{"n_kv_head": 4, "activation": "quick_gelu", "positions": "rope", "tie_embeddings": true, "beta1": 0.9, "beta2": 0.99, "weight_decay": 0.28, "batch_tokens": [65536, 131072, 196608], "dataset": "wikipedia_en"}
Each number is 200 + 40 x the weight over its row's rms, rounded and kept within 0 to 999. Layers, rows and columns count from 0. The size before them is the row's rms in percent of the matrix's.

# down: layer 5 MLP down (transposed), 3072x768, rms 0.0318, rows 615-632, columns 0-191
# up: layer 5 MLP up, 3072x768, rms 0.0332, rows 616-633, columns 0-191
down615,099,155,208,185,203,200,142,217,254,191,231,209,89,215,167,189,123,238,113,257,231,143,204,246,224,242,271,217,181,139,227,152,188,191,258,213,141,204,97,194,177,173,180,177,173,181,202,232,237,171,195,222,207,181,192,206,248,185,196,192,194,118,230,161,163,188,202,131,190,176,140,230,118,157,163,243,176,241,208,220,212,178,176,257,183,239,178,223,219,212,192,243,105,149,176,257,185,159,226,123,171,272,223,232,240,174,242,139,193,209,210,312,185,207,183,223,119,142,148,220,182,192,228,202,199,208,225,136,257,235,211,232,263,246,139,109,151,155,271,258,222,199,215,199,174,215,187,215,183,149,258,241,204,216,262,173,166,219,109,172,210,206,304,186,204,183,182,202,175,265,168,177,157,201,123,156,172,202,184,139,124,186,255,189,213,150,185,250,195,213,173,169,226
up616,096,125,195,195,216,169,149,200,232,268,142,197,174,175,160,247,193,231,160,103,209,188,131,157,189,192,169,193,209,250,232,158,223,119,107,203,256,260,172,182,188,142,171,173,169,209,127,232,209,209,205,206,235,199,252,207,198,202,228,262,157,220,182,192,169,153,200,204,161,229,196,127,212,209,180,194,125,246,137,217,242,114,278,161,193,126,199,280,204,227,211,192,168,244,230,181,168,168,231,199,245,252,159,239,252,233,201,159,223,231,156,263,150,262,196,220,165,134,219,234,146,209,204,135,224,224,215,181,173,171,154,243,222,152,193,132,249,240,169,280,261,199,278,195,227,185,241,235,215,205,192,221,196,195,239,190,144,210,223,148,223,215,173,218,221,157,204,267,222,191,140,198,104,213,205,182,215,178,138,217,156,324,212,185,143,125,156,289,245,178,181,186,242
down616,095,246,155,234,153,179,162,217,174,161,203,208,260,173,200,202,271,252,191,174,183,146,142,184,193,214,206,179,127,180,137,145,272,213,190,246,219,109,180,106,163,171,225,158,213,144,152,257,192,212,199,245,214,232,213,227,224,203,199,182,218,243,199,179,273,154,142,200,221,181,206,244,224,222,236,223,288,250,98,212,205,197,211,206,223,209,159,131,109,326,294,241,229,191,209,208,222,203,266,210,215,226,154,203,204,188,177,164,283,239,156,171,207,176,195,166,260,188,206,184,213,206,210,200,169,158,248,211,171,211,272,170,203,221,166,131,226,194,197,217,132,151,180,177,224,195,172,225,136,207,168,235,221,207,220,184,227,235,192,169,294,136,223,130,271,122,215,146,225,103,172,198,149,207,189,160,199,127,200,147,257,190,253,169,223,208,203,190,222,209,227,150,193
up617,103,179,190,269,203,185,134,130,214,220,180,189,173,279,177,159,240,175,246,176,216,171,182,159,178,142,184,214,168,202,182,159,220,218,156,224,193,251,212,274,232,149,225,230,283,120,222,179,196,166,255,203,168,301,150,301,162,228,145,198,212,270,162,150,210,211,255,192,197,183,214,201,156,180,242,286,188,257,207,183,213,147,179,228,242,192,206,176,237,191,221,106,203,202,187,155,229,204,206,228,225,178,244,196,244,234,188,215,221,194,183,136,96,127,193,195,188,212,173,218,88,113,165,153,219,196,323,182,116,222,267,196,204,181,132,214,267,173,193,228,211,79,188,126,247,273,182,193,178,172,198,177,228,191,178,173,152,214,231,163,195,196,140,197,216,127,236,245,226,240,133,226,211,179,208,134,208,270,173,141,214,193,200,217,148,233,190,270,191,222,249,295,284
down617,094,224,192,183,168,186,147,204,236,126,218,194,231,224,197,154,171,179,237,255,222,174,197,188,257,260,200,186,219,189,155,207,220,210,186,207,153,189,224,164,263,164,152,212,205,206,201,202,187,203,201,145,236,292,193,192,223,180,300,285,139,199,209,243,199,200,191,231,143,308,191,113,199,233,204,144,184,231,169,129,243,170,230,200,197,154,286,166,198,215,195,175,168,177,184,190,211,240,169,153,113,197,162,155,216,192,250,193,263,180,167,256,171,227,201,156,221,212,176,169,162,148,197,186,164,123,225,170,128,159,270,215,178,197,125,226,229,280,125,212,238,189,120,158,135,248,206,233,205,167,234,190,165,212,242,164,194,124,214,218,190,119,145,175,194,212,190,158,142,185,196,285,149,154,149,188,221,124,206,188,184,174,170,202,223,226,235,164,214,137,150,244,233
up618,100,180,222,225,215,193,177,261,259,309,299,293,184,123,152,188,193,180,269,250,190,233,251,185,170,159,242,154,248,242,250,171,170,152,253,153,261,251,168,262,220,172,208,251,210,185,234,177,196,267,229,147,175,229,168,206,146,256,245,224,231,193,205,163,194,237,176,212,146,215,162,230,214,277,283,194,188,228,233,223,222,135,214,234,272,203,250,195,169,161,188,226,140,102,172,227,201,191,178,203,272,167,174,167,276,258,119,194,201,218,186,183,192,105,218,226,211,187,176,188,201,119,203,197,190,282,200,238,188,182,185,136,253,159,267,137,219,180,146,222,176,208,220,197,150,199,265,213,181,142,196,216,206,209,178,177,190,223,192,233,193,169,198,215,195,182,280,137,183,209,147,184,171,201,225,272,163,178,284,189,163,141,219,142,141,188,239,207,155,154,220,146,186
down618,099,239,215,225,189,218,230,248,211,175,156,149,247,155,196,111,205,241,193,234,214,246,170,154,221,243,196,156,106,183,114,235,196,146,191,208,133,128,187,262,272,260,165,205,152,197,258,148,229,173,182,165,177,316,235,255,231,194,135,123,110,240,252,144,227,239,289,155,222,150,189,209,219,167,115,218,185,144,216,124,171,175,200,202,165,179,197,154,280,147,138,198,238,201,186,210,257,137,166,212,181,198,235,183,274,202,223,289,144,269,183,196,247,160,226,294,174,230,153,229,195,253,218,181,190,197,224,232,226,142,201,188,195,137,238,233,164,235,258,218,231,202,162,239,241,242,296,275,149,256,221,193,167,246,222,165,179,162,204,187,186,228,161,191,198,138,204,253,170,230,173,203,201,171,234,154,179,168,219,220,157,183,247,176,185,205,261,209,172,160,231,256,293
up619,094,141,205,118,196,184,162,196,183,162,214,210,175,174,137,211,153,237,204,141,169,216,216,152,242,181,169,153,213,228,221,222,231,196,238,272,172,270,177,216,193,227,226,222,211,222,252,292,192,172,208,226,232,193,178,153,242,242,299,148,309,196,165,180,258,203,167,181,158,226,216,216,174,193,138,181,215,234,196,204,184,144,259,197,170,238,196,236,156,178,284,184,176,217,194,298,214,241,214,193,189,150,237,171,260,184,215,183,225,211,179,167,223,265,219,201,160,192,197,201,297,188,200,153,174,127,182,215,153,197,173,216,141,229,174,119,202,223,193,226,205,268,342,177,169,225,245,182,262,214,186,147,235,193,240,208,193,222,296,158,170,217,125,218,194,187,221,195,223,160,135,194,227,186,131,203,209,217,225,260,220,186,145,122,154,259,202,202,176,156,171,201,236
down619,094,162,276,223,178,212,147,145,222,225,187,252,234,174,236,153,122,197,148,240,164,227,188,248,278,114,219,177,211,172,202,108,187,243,172,146,207,185,123,196,231,187,197,197,210,205,215,199,132,183,200,204,187,222,200,163,131,112,131,307,131,223,191,264,185,171,209,252,133,175,186,285,314,154,230,166,263,183,262,201,119,211,208,199,264,272,99,179,239,173,171,232,178,166,223,213,276,212,252,201,172,233,213,202,181,290,268,165,171,163,196,198,174,232,189,182,173,204,227,172,171,213,183,225,199,137,207,166,184,205,160,140,230,76,185,216,238,164,181,191,215,218,220,217,227,234,239,171,116,206,201,180,200,258,188,210,171,227,224,195,250,217,255,190,176,209,220,253,107,223,209,182,216,231,224,152,245,280,164,173,151,172,227,207,265,180,256,183,211,236,269,209,175
up620,101,238,165,214,165,207,207,188,247,206,185,227,172,166,235,190,217,193,105,175,163,271,98,206,156,143,188,169,191,205,173,181,229,288,148,230,165,156,220,252,229,194,196,188,234,140,129,184,143,216,236,178,181,188,237,200,185,182,172,158,175,151,155,230,116,216,185,223,244,241,174,242,240,181,218,181,256,152,163,226,214,140,133,208,140,205,160,162,180,151,242,207,152,243,199,199,180,227,205,168,129,210,196,177,240,242,220,207,225,167,235,262,162,141,261,206,155,244,190,210,188,242,240,214,106,184,185,174,142,118,182,246,210,118,190,221,137,186,236,168,234,220,216,245,283,153,219,196,149,216,168,171,243,210,210,184,234,217,213,209,281,131,217,245,244,178,199,119,161,185,178,247,213,168,176,215,213,177,182,227,230,237,236,174,246,164,190,205,204,208,252,278,182
down620,109,190,211,155,127,110,234,230,122,223,183,227,193,191,274,162,204,209,196,183,204,219,214,226,220,175,188,160,211,275,176,184,143,207,196,182,256,251,157,136,134,248,185,279,160,223,218,170,199,170,196,197,152,205,217,208,192,120,226,225,252,131,182,185,270,204,238,201,207,233,178,241,223,108,169,234,153,154,211,210,183,198,222,193,178,269,172,197,178,232,128,162,267,264,192,217,244,215,193,142,197,165,233,178,249,256,178,208,177,232,210,230,225,222,190,259,189,168,194,222,165,227,164,204,220,250,106,166,245,129,189,183,218,211,188,249,245,204,195,204,160,206,203,170,168,162,250,221,184,238,200,123,227,217,201,132,132,263,210,146,173,187,157,163,147,191,169,210,307,181,202,211,206,271,199,267,226,220,282,155,177,212,210,164,181,215,190,159,221,188,260,182,208
up621,099,253,220,201,282,186,192,203,174,215,171,221,193,222,202,249,223,188,251,129,138,193,199,192,191,244,150,117,134,236,245,96,209,235,223,210,224,230,181,242,191,215,229,255,193,240,154,224,147,231,211,231,205,229,203,238,217,271,243,164,126,179,164,244,219,230,231,220,183,235,183,229,209,180,150,137,199,212,169,218,210,253,216,156,202,156,214,252,217,130,215,163,145,180,218,285,215,243,189,239,230,281,215,245,296,201,214,184,191,226,276,147,244,244,186,201,131,144,168,140,213,193,203,254,214,235,302,235,213,193,188,176,180,164,149,239,166,107,221,180,260,137,202,209,216,93,217,205,212,243,174,191,210,217,149,240,182,196,198,189,139,177,198,141,249,149,149,245,167,247,226,233,169,200,226,166,244,170,184,212,175,255,260,249,239,182,280,244,244,254,197,257,197
down621,099,199,165,159,210,233,186,146,151,209,186,249,207,261,212,182,189,222,193,180,228,227,152,130,115,151,177,216,184,205,226,183,187,213,246,151,188,133,214,222,265,180,253,160,182,185,229,201,201,152,226,166,181,122,165,218,186,249,217,187,183,157,239,197,247,205,179,183,202,200,121,193,207,175,222,209,279,209,165,224,146,256,223,224,218,222,107,167,127,220,274,163,227,239,174,222,169,207,192,216,206,191,258,210,271,264,231,187,159,261,220,147,273,191,204,222,164,242,133,203,240,195,136,179,226,209,148,155,183,151,221,191,146,178,195,117,187,285,229,241,250,119,232,257,219,176,325,205,193,213,107,144,194,212,201,214,208,175,233,216,248,206,291,142,181,193,211,197,218,184,176,147,203,234,217,134,194,225,244,222,209,200,220,263,198,265,186,232,253,184,191,216,182
up622,097,225,161,233,202,273,171,217,193,246,173,196,180,235,149,149,195,255,233,278,202,114,171,234,220,168,283,170,198,175,171,209,188,207,215,223,171,173,158,218,194,153,162,255,172,209,180,226,203,188,188,188,220,232,227,181,164,218,204,205,207,135,164,195,143,203,234,124,160,163,169,217,196,180,166,291,251,216,180,220,279,199,196,219,186,195,174,162,126,195,162,227,150,225,189,252,135,156,213,210,172,359,171,155,158,247,223,190,163,167,196,253,192,221,239,268,184,246,169,178,126,214,266,208,233,254,234,162,165,132,181,201,264,87,207,250,257,231,246,296,198,206,157,220,152,207,227,171,210,252,212,203,245,169,141,207,220,233,212,237,217,219,127,222,292,113,249,225,236,310,184,226,192,162,176,197,162,171,197,172,232,182,232,153,124,194,186,223,189,154,250,188,272
down622,090,204,165,214,149,252,211,201,239,137,227,196,235,194,235,179,256,191,247,229,190,227,164,163,246,264,219,198,176,197,278,115,275,222,279,174,194,97,211,147,223,131,209,199,176,195,209,220,106,174,185,183,147,151,188,170,202,142,167,307,219,229,181,204,160,192,228,235,236,171,199,205,203,200,157,197,210,158,253,203,212,202,224,213,232,208,215,248,274,222,269,186,210,108,156,157,196,225,219,238,179,180,171,223,169,214,244,109,145,153,212,147,179,211,178,190,203,182,190,206,196,239,170,100,219,193,167,200,205,255,255,200,207,199,119,89,182,187,167,159,206,144,209,161,227,194,193,161,125,194,182,221,159,212,281,143,254,209,241,260,263,187,230,198,162,187,215,166,152,197,220,173,202,167,192,161,195,241,143,195,174,235,260,196,218,206,238,215,211,238,141,190,189
up623,102,233,206,228,231,244,198,220,221,285,230,208,147,215,188,191,185,171,166,106,288,249,220,260,177,231,206,167,168,181,146,197,233,198,168,244,208,214,237,191,130,144,147,174,211,210,160,132,178,164,158,215,217,160,193,191,147,212,194,257,208,231,157,152,190,238,222,213,143,281,248,298,176,152,186,211,245,114,138,129,202,204,202,257,203,116,231,191,199,206,253,173,168,177,268,171,186,238,186,221,174,203,264,166,163,154,166,149,237,164,292,221,137,196,183,227,200,194,158,202,222,217,106,218,234,218,229,130,186,223,250,181,169,225,237,194,161,158,187,201,205,230,239,206,201,207,200,205,190,240,168,165,271,139,217,157,164,154,214,242,219,208,268,203,195,111,232,173,266,233,128,185,206,207,201,226,173,118,126,242,292,167,237,240,254,220,195,208,186,189,216,238,202
down623,104,254,208,225,208,193,176,153,172,185,230,130,194,150,217,205,220,191,168,192,158,219,210,221,182,199,242,193,193,250,195,223,294,213,156,187,234,212,223,154,163,201,222,185,251,115,171,163,241,335,170,207,153,221,274,145,244,246,255,170,100,203,223,303,159,230,219,243,200,222,170,191,218,285,147,223,125,191,144,229,152,203,227,214,202,226,231,240,219,216,236,237,221,216,308,196,255,174,220,225,191,163,114,163,208,184,286,229,224,143,209,249,123,249,153,185,248,271,230,171,257,236,208,157,242,213,187,237,256,187,173,238,210,295,210,200,226,187,190,182,176,193,190,155,182,259,245,220,100,259,200,243,174,227,172,251,259,138,227,217,193,236,242,187,309,196,284,254,184,235,215,210,181,204,210,186,220,141,191,171,207,213,163,152,189,296,169,213,116,147,121,212,193
up624,096,187,182,237,281,224,248,263,152,86,184,173,201,253,206,203,183,241,186,159,207,207,139,267,208,155,177,212,231,230,148,195,192,240,182,181,207,221,225,196,176,203,156,188,239,190,182,211,180,211,196,288,203,191,187,252,260,230,200,144,204,233,209,169,224,170,220,206,182,160,122,95,194,139,187,171,213,166,196,171,212,245,198,155,188,185,199,233,188,160,217,200,129,200,212,218,174,120,162,241,187,232,242,173,207,220,183,176,111,200,265,221,195,293,230,147,194,184,205,211,176,175,183,181,209,188,161,172,140,191,154,118,195,199,123,164,200,229,198,162,192,249,196,157,257,190,172,203,225,204,93,167,258,214,120,224,99,211,278,175,214,177,206,233,246,205,289,287,146,211,229,239,273,242,190,163,230,93,178,192,217,193,188,155,216,173,178,234,173,241,236,206,187
down624,088,212,231,195,192,231,209,208,205,188,191,224,241,206,177,227,232,156,224,262,239,261,244,171,223,171,145,210,206,235,234,156,277,144,138,177,214,160,212,211,236,191,254,173,231,196,197,226,223,129,161,281,252,258,193,190,137,173,202,210,164,166,157,189,170,175,206,176,237,219,196,142,207,243,164,245,245,180,171,286,220,167,185,211,171,272,244,213,156,177,217,215,202,187,166,170,193,193,242,162,164,196,210,247,148,190,200,184,275,221,263,197,141,164,205,208,175,240,204,105,154,190,216,166,214,222,176,177,147,177,195,188,137,238,216,236,185,234,238,172,256,216,275,284,230,174,220,183,178,186,197,171,161,183,137,198,214,194,260,214,166,230,132,152,207,189,141,122,111,274,244,220,197,216,217,229,213,101,176,214,241,143,184,228,197,212,210,247,164,188,233,240,134
up625,107,219,211,203,153,243,153,182,290,221,180,155,159,200,230,239,219,161,212,155,158,139,250,215,220,99,240,194,194,193,148,227,202,232,209,198,208,191,209,240,232,195,205,261,297,248,105,193,105,224,263,228,225,252,203,227,186,272,273,206,206,201,165,210,152,245,249,177,169,192,184,213,197,172,193,256,260,193,196,185,260,182,224,184,193,166,168,135,194,245,121,209,140,208,190,192,144,208,263,222,255,218,239,221,216,254,160,148,165,209,232,258,158,195,171,207,152,154,192,195,182,228,253,174,200,193,300,206,162,174,159,182,172,239,170,252,180,195,209,194,265,216,233,198,206,174,284,130,270,220,170,224,185,185,149,136,250,189,205,132,190,180,124,199,296,159,224,246,180,213,148,235,237,168,193,190,241,204,270,228,228,186,222,200,174,174,211,189,173,225,191,250,231
down625,099,242,127,150,250,233,206,179,192,150,202,203,230,214,177,231,155,138,165,139,177,184,267,164,192,185,155,239,205,264,233,244,186,207,194,190,194,234,218,254,196,240,299,201,245,182,262,145,149,137,290,174,201,247,196,204,197,199,245,204,264,172,207,271,196,242,164,193,226,191,124,201,232,195,179,247,215,162,183,137,134,198,193,186,166,239,208,216,345,151,129,137,248,177,239,200,218,182,183,198,178,158,214,204,231,263,193,216,223,167,212,258,188,173,124,179,185,174,214,281,215,234,216,185,154,59,211,203,221,268,238,157,216,334,131,193,162,211,222,179,235,232,225,211,202,201,263,204,259,182,187,195,201,247,196,303,232,177,181,226,211,187,249,307,185,270,183,280,152,159,257,217,264,245,221,214,236,187,228,175,235,173,222,236,224,221,226,215,247,293,166,185,195
up626,109,150,174,226,228,166,198,192,200,156,166,285,187,188,264,221,203,174,216,113,257,211,210,119,186,231,156,152,292,240,195,218,207,239,258,134,141,246,128,267,170,153,225,316,174,205,176,199,211,200,171,240,199,301,223,176,221,250,221,236,173,243,182,145,227,222,222,214,219,221,206,163,150,212,104,178,184,227,193,226,207,245,290,261,221,242,254,165,192,214,143,239,180,135,168,254,242,195,166,245,174,252,228,264,197,186,180,160,175,221,222,140,262,280,198,229,204,257,168,262,142,165,188,198,190,166,251,202,236,136,169,150,132,130,240,128,256,165,216,219,201,200,181,132,139,202,123,195,189,153,214,155,155,171,161,160,191,227,255,215,155,170,197,119,180,163,351,225,247,227,222,181,210,137,223,213,192,225,252,262,238,217,185,156,174,139,205,188,200,145,172,231,199
down626,117,192,181,234,172,174,182,252,159,200,153,199,237,168,306,186,184,233,239,139,246,251,127,157,145,165,198,244,243,215,271,217,190,176,271,198,139,184,201,142,180,217,158,241,203,216,177,170,150,135,195,247,163,249,154,206,221,227,140,179,165,230,212,271,248,202,187,218,254,170,192,185,188,174,197,233,172,236,181,180,201,261,196,208,202,246,160,220,7,221,116,163,169,184,226,230,228,210,261,254,268,223,186,237,162,213,177,151,193,183,165,214,233,219,192,259,220,265,187,208,269,102,167,254,217,155,163,215,206,222,165,180,143,245,178,186,211,188,225,205,222,260,207,194,158,240,176,144,243,185,142,155,159,218,196,207,183,200,214,226,197,173,199,93,166,244,167,206,179,186,259,185,295,172,204,208,284,189,212,204,199,214,206,166,242,190,227,204,210,158,251,218,225
up627,100,115,166,233,207,194,209,215,195,281,198,219,209,159,223,226,156,250,171,164,208,223,200,254,144,91,194,180,162,213,234,226,118,222,180,157,325,303,254,153,250,188,230,192,304,277,153,268,153,205,183,197,207,230,198,175,168,149,230,268,224,240,214,220,181,217,216,140,214,203,223,216,167,222,227,261,221,215,205,225,232,166,207,174,194,231,154,165,190,192,159,170,214,127,147,274,181,214,186,245,282,257,233,226,251,241,188,143,261,317,194,192,121,266,207,281,181,146,187,188,187,215,195,195,285,210,228,156,210,180,176,239,267,143,204,205,253,176,192,177,215,192,205,192,203,227,202,217,187,156,197,258,200,204,260,208,237,194,222,189,216,233,126,181,268,122,206,154,231,208,209,191,205,233,223,258,141,214,141,263,271,136,224,221,212,246,169,219,219,206,121,178,166
down627,096,142,141,210,206,214,215,184,179,191,222,240,231,178,235,148,161,183,272,158,148,214,215,272,146,229,224,274,195,180,146,214,221,222,158,172,251,218,188,172,221,200,146,226,297,244,87,216,193,204,150,208,209,214,238,239,190,173,233,260,201,183,174,147,238,209,188,217,223,270,220,215,189,174,269,168,170,221,156,178,207,218,176,81,249,238,206,166,122,169,281,167,244,189,193,212,190,224,151,244,222,154,217,270,190,180,171,219,268,227,219,204,174,201,165,218,175,239,245,243,295,201,222,264,198,224,203,181,205,180,196,188,263,153,244,267,213,226,214,238,216,226,160,207,196,278,274,249,241,251,238,196,208,202,276,241,227,204,210,225,217,170,183,213,175,231,208,311,228,183,195,210,215,212,155,245,192,255,183,218,244,103,194,184,198,177,186,157,263,158,309,162,153
up628,097,238,144,167,228,189,142,212,212,162,222,170,131,178,157,218,175,203,229,241,213,202,180,220,128,154,210,156,219,154,173,151,196,200,214,166,208,186,155,214,135,171,221,290,237,159,290,189,147,205,169,266,227,330,194,254,262,212,268,197,224,158,193,199,147,233,243,169,178,181,208,173,285,143,284,248,254,149,190,208,150,215,166,158,165,199,131,189,235,187,153,251,180,247,197,221,158,137,195,152,195,183,113,245,161,174,191,165,123,189,143,186,194,158,202,149,222,260,187,231,247,203,197,193,172,195,216,146,184,189,235,189,172,241,164,201,178,164,146,215,248,136,226,164,248,163,193,255,230,235,148,136,216,214,144,197,206,195,263,156,147,258,195,231,281,276,190,188,237,165,220,199,241,143,164,198,177,174,185,208,214,215,182,230,238,278,268,221,183,198,94,216,233
down628,092,203,199,199,131,168,186,204,213,239,269,286,280,129,212,216,286,246,204,182,172,177,253,169,228,239,198,236,181,285,229,248,243,205,187,206,197,146,207,186,273,161,242,152,219,204,193,198,201,166,162,235,142,139,195,212,173,228,191,238,213,259,94,280,187,224,102,196,176,193,159,226,121,234,184,168,270,143,90,210,174,197,234,291,181,212,243,183,240,216,139,172,222,234,187,178,188,166,138,206,180,211,196,192,262,219,205,233,265,226,183,213,152,189,150,138,185,234,187,278,215,222,220,172,268,203,221,160,229,232,202,184,192,185,156,127,186,292,223,210,162,234,193,232,231,171,229,207,218,222,156,281,168,149,176,212,225,148,200,173,159,196,179,141,221,239,224,239,164,238,233,224,203,169,141,220,198,158,151,155,212,201,233,188,143,154,252,153,210,154,178,269,161
up629,095,125,199,156,195,200,255,211,185,212,152,220,203,235,233,241,193,155,224,195,199,213,106,183,167,159,187,178,262,184,204,218,244,204,193,200,240,200,155,199,216,212,227,135,196,242,157,214,227,144,203,175,180,233,194,281,244,237,184,260,248,167,193,230,203,160,165,215,120,229,115,170,219,218,163,227,236,233,207,244,128,168,209,254,174,186,240,233,148,211,276,125,182,202,272,179,156,211,180,169,167,200,214,190,133,285,189,187,94,166,223,178,149,201,177,257,228,203,183,221,189,208,206,199,167,140,231,199,152,171,109,198,256,195,225,203,254,126,158,277,206,219,158,215,228,214,233,203,206,226,156,219,242,277,158,168,290,198,138,200,167,148,179,184,238,121,199,160,250,164,153,191,238,191,218,213,202,251,236,236,206,224,173,184,211,191,179,242,219,277,163,187,205
down629,099,217,255,198,152,242,175,161,165,158,214,185,216,194,225,250,225,168,220,190,140,197,243,172,171,202,162,207,160,141,145,169,235,189,198,152,191,192,196,196,176,209,197,184,169,236,170,244,197,194,235,207,216,176,230,213,208,142,141,155,220,161,160,254,224,245,154,191,224,301,192,261,206,224,165,239,153,203,180,227,107,185,186,169,209,217,159,277,210,201,270,202,211,200,250,200,197,195,114,194,163,189,180,304,218,96,192,213,214,270,239,246,239,194,213,207,154,165,133,265,171,162,113,183,235,250,188,150,235,228,238,238,196,65,155,210,192,149,174,220,168,183,207,179,226,253,187,260,173,205,201,239,188,261,154,222,173,158,165,277,186,154,213,165,288,167,158,243,162,185,181,241,145,268,175,194,183,237,223,162,229,194,195,151,169,166,91,165,191,173,246,156,228
up630,111,214,218,262,227,255,205,245,221,185,157,151,154,163,175,216,274,219,254,184,183,241,222,237,220,192,187,204,139,168,212,223,99,242,147,172,156,228,188,120,225,189,216,172,260,154,186,181,175,210,203,213,171,204,159,203,186,237,195,184,159,177,179,234,174,219,189,216,162,192,257,220,197,188,157,207,260,215,275,218,145,217,249,260,231,219,130,155,236,161,267,219,201,232,190,228,213,149,244,223,156,244,262,167,198,193,262,183,192,191,188,232,172,158,226,218,146,149,143,165,211,157,171,131,188,143,167,210,176,183,261,200,193,220,174,186,113,170,213,141,145,209,188,320,211,207,156,226,167,227,163,177,183,218,199,251,257,194,160,201,173,185,218,188,259,187,180,192,153,193,165,136,191,199,227,231,255,125,170,204,237,183,183,252,238,200,142,171,237,202,143,212,116
down630,107,175,188,236,183,139,239,157,248,230,206,129,194,231,220,189,222,151,182,225,254,205,187,213,207,203,154,230,172,176,196,167,204,188,182,124,178,208,124,220,170,143,217,164,119,222,161,267,200,217,124,274,275,113,119,182,151,231,238,254,148,200,145,130,195,204,160,259,237,212,219,192,226,221,227,200,193,272,221,200,209,204,173,177,125,159,196,203,129,253,277,140,192,244,129,199,150,178,196,174,262,180,205,138,187,185,207,249,209,177,204,252,261,234,188,172,174,184,146,274,207,267,220,265,209,199,190,269,201,214,217,175,177,258,214,261,191,221,280,148,156,241,220,200,213,239,197,221,157,180,221,183,233,115,190,132,164,206,200,193,240,225,162,261,176,133,182,157,239,181,196,189,168,209,194,233,215,191,205,171,220,268,212,234,208,162,244,210,198,235,247,251,213
up631,104,250,193,161,206,185,186,214,202,224,219,185,214,200,259,185,303,165,247,148,263,214,190,269,226,136,155,236,218,176,110,197,206,186,232,181,214,169,204,142,165,172,224,149,194,156,152,221,227,152,151,224,201,165,194,238,167,330,135,183,222,257,206,210,196,232,239,227,273,225,156,251,206,269,211,228,237,193,129,138,142,229,216,192,292,296,133,158,177,166,252,155,165,253,122,199,153,158,200,232,249,217,211,233,209,204,189,210,200,255,235,230,174,203,261,178,235,168,252,222,166,243,241,237,266,168,256,227,259,191,199,172,177,173,159,184,232,146,188,106,230,217,233,164,185,133,193,229,200,224,133,124,142,196,195,191,251,220,297,147,198,223,151,218,289,207,217,182,226,202,219,193,234,188,217,189,197,158,175,207,234,211,294,112,186,162,236,151,163,221,177,172,189
down631,094,203,231,219,205,253,201,184,246,204,216,217,204,240,176,231,171,208,178,239,137,187,204,173,185,264,181,277,152,144,229,151,239,166,159,310,265,114,179,264,223,180,182,155,139,200,141,199,235,221,159,129,130,174,168,233,256,226,245,174,254,269,222,154,246,172,123,120,206,270,255,166,225,189,249,249,124,163,163,193,265,204,244,321,179,164,220,183,234,239,185,222,275,146,239,210,162,228,205,190,287,193,176,190,233,211,218,186,186,155,193,159,180,153,212,213,159,232,185,204,167,185,187,177,174,238,192,188,166,185,204,247,245,217,154,258,173,161,237,212,202,195,188,217,210,182,247,195,171,183,292,161,155,91,201,222,244,172,207,200,263,202,103,120,203,196,211,226,250,224,183,166,136,191,134,171,206,166,239,250,192,193,181,183,172,235,209,175,145,193,269,258,224
up632,100,188,154,179,207,276,202,195,203,216,204,222,165,189,153,152,239,269,208,216,233,225,220,161,234,153,161,180,189,215,161,211,190,224,182,229,211,220,140,217,212,209,241,194,252,176,210,256,206,209,233,170,152,121,227,264,173,210,170,210,188,160,172,190,149,182,207,170,182,248,105,168,188,276,142,200,271,185,172,262,274,229,201,184,165,267,228,135,201,125,252,177,257,136,257,216,154,215,277,185,209,216,186,175,243,233,181,238,156,178,185,263,123,125,239,228,215,206,158,187,168,169,192,182,258,236,208,304,222,207,216,250,136,151,154,103,214,207,205,189,217,231,183,245,155,238,249,258,170,237,141,239,180,249,103,179,187,331,197,181,180,165,195,179,261,202,174,225,211,215,135,202,234,131,139,165,216,131,130,201,197,262,184,211,201,208,150,191,204,187,191,209,264
down632,102,253,185,180,219,107,110,187,191,158,233,236,259,215,217,249,229,206,173,326,231,248,207,210,207,200,230,243,267,242,159,232,213,186,187,185,187,164,189,185,217,220,168,206,197,235,196,234,158,141,178,273,210,248,147,124,175,219,169,201,267,167,294,188,189,235,202,192,205,200,204,141,209,232,223,263,172,183,113,116,261,251,149,217,68,182,167,193,141,203,180,194,219,166,177,202,139,142,232,129,194,177,227,169,170,291,199,212,145,211,179,213,161,212,161,182,198,109,171,170,285,177,200,150,181,224,204,229,109,215,128,220,211,197,175,189,265,224,223,267,150,202,235,231,267,245,221,183,260,276,186,182,202,235,149,153,150,223,162,236,155,231,206,169,178,211,161,217,210,208,205,240,228,178,155,180,218,279,162,211,171,204,243,138,173,164,218,276,193,187,191,259,197
up633,095,230,219,100,199,189,254,189,192,242,228,236,142,182,219,173,194,177,235,214,232,175,122,135,195,176,164,179,181,182,279,146,211,217,191,204,204,183,184,199,214,167,172,245,220,202,188,219,147,185,182,267,114,236,178,221,157,232,211,173,245,239,221,198,205,221,294,154,154,187,156,159,202,234,222,216,246,237,117,191,212,159,229,196,175,181,160,223,191,203,155,184,161,231,166,240,215,194,177,263,220,166,191,191,126,197,184,177,252,182,213,175,208,240,201,205,186,212,251,155,223,217,170,138,177,201,227,125,201,192,199,205,192,216,187,231,184,182,145,209,247,170,242,200,136,227,205,252,233,172,241,191,236,192,237,122,148,205,180,271,157,115,190,196,214,207,238,287,250,315,242,193,246,211,176,239,191,240,181,194,260,187,230,186,226,155,257,205,172,179,122,271,239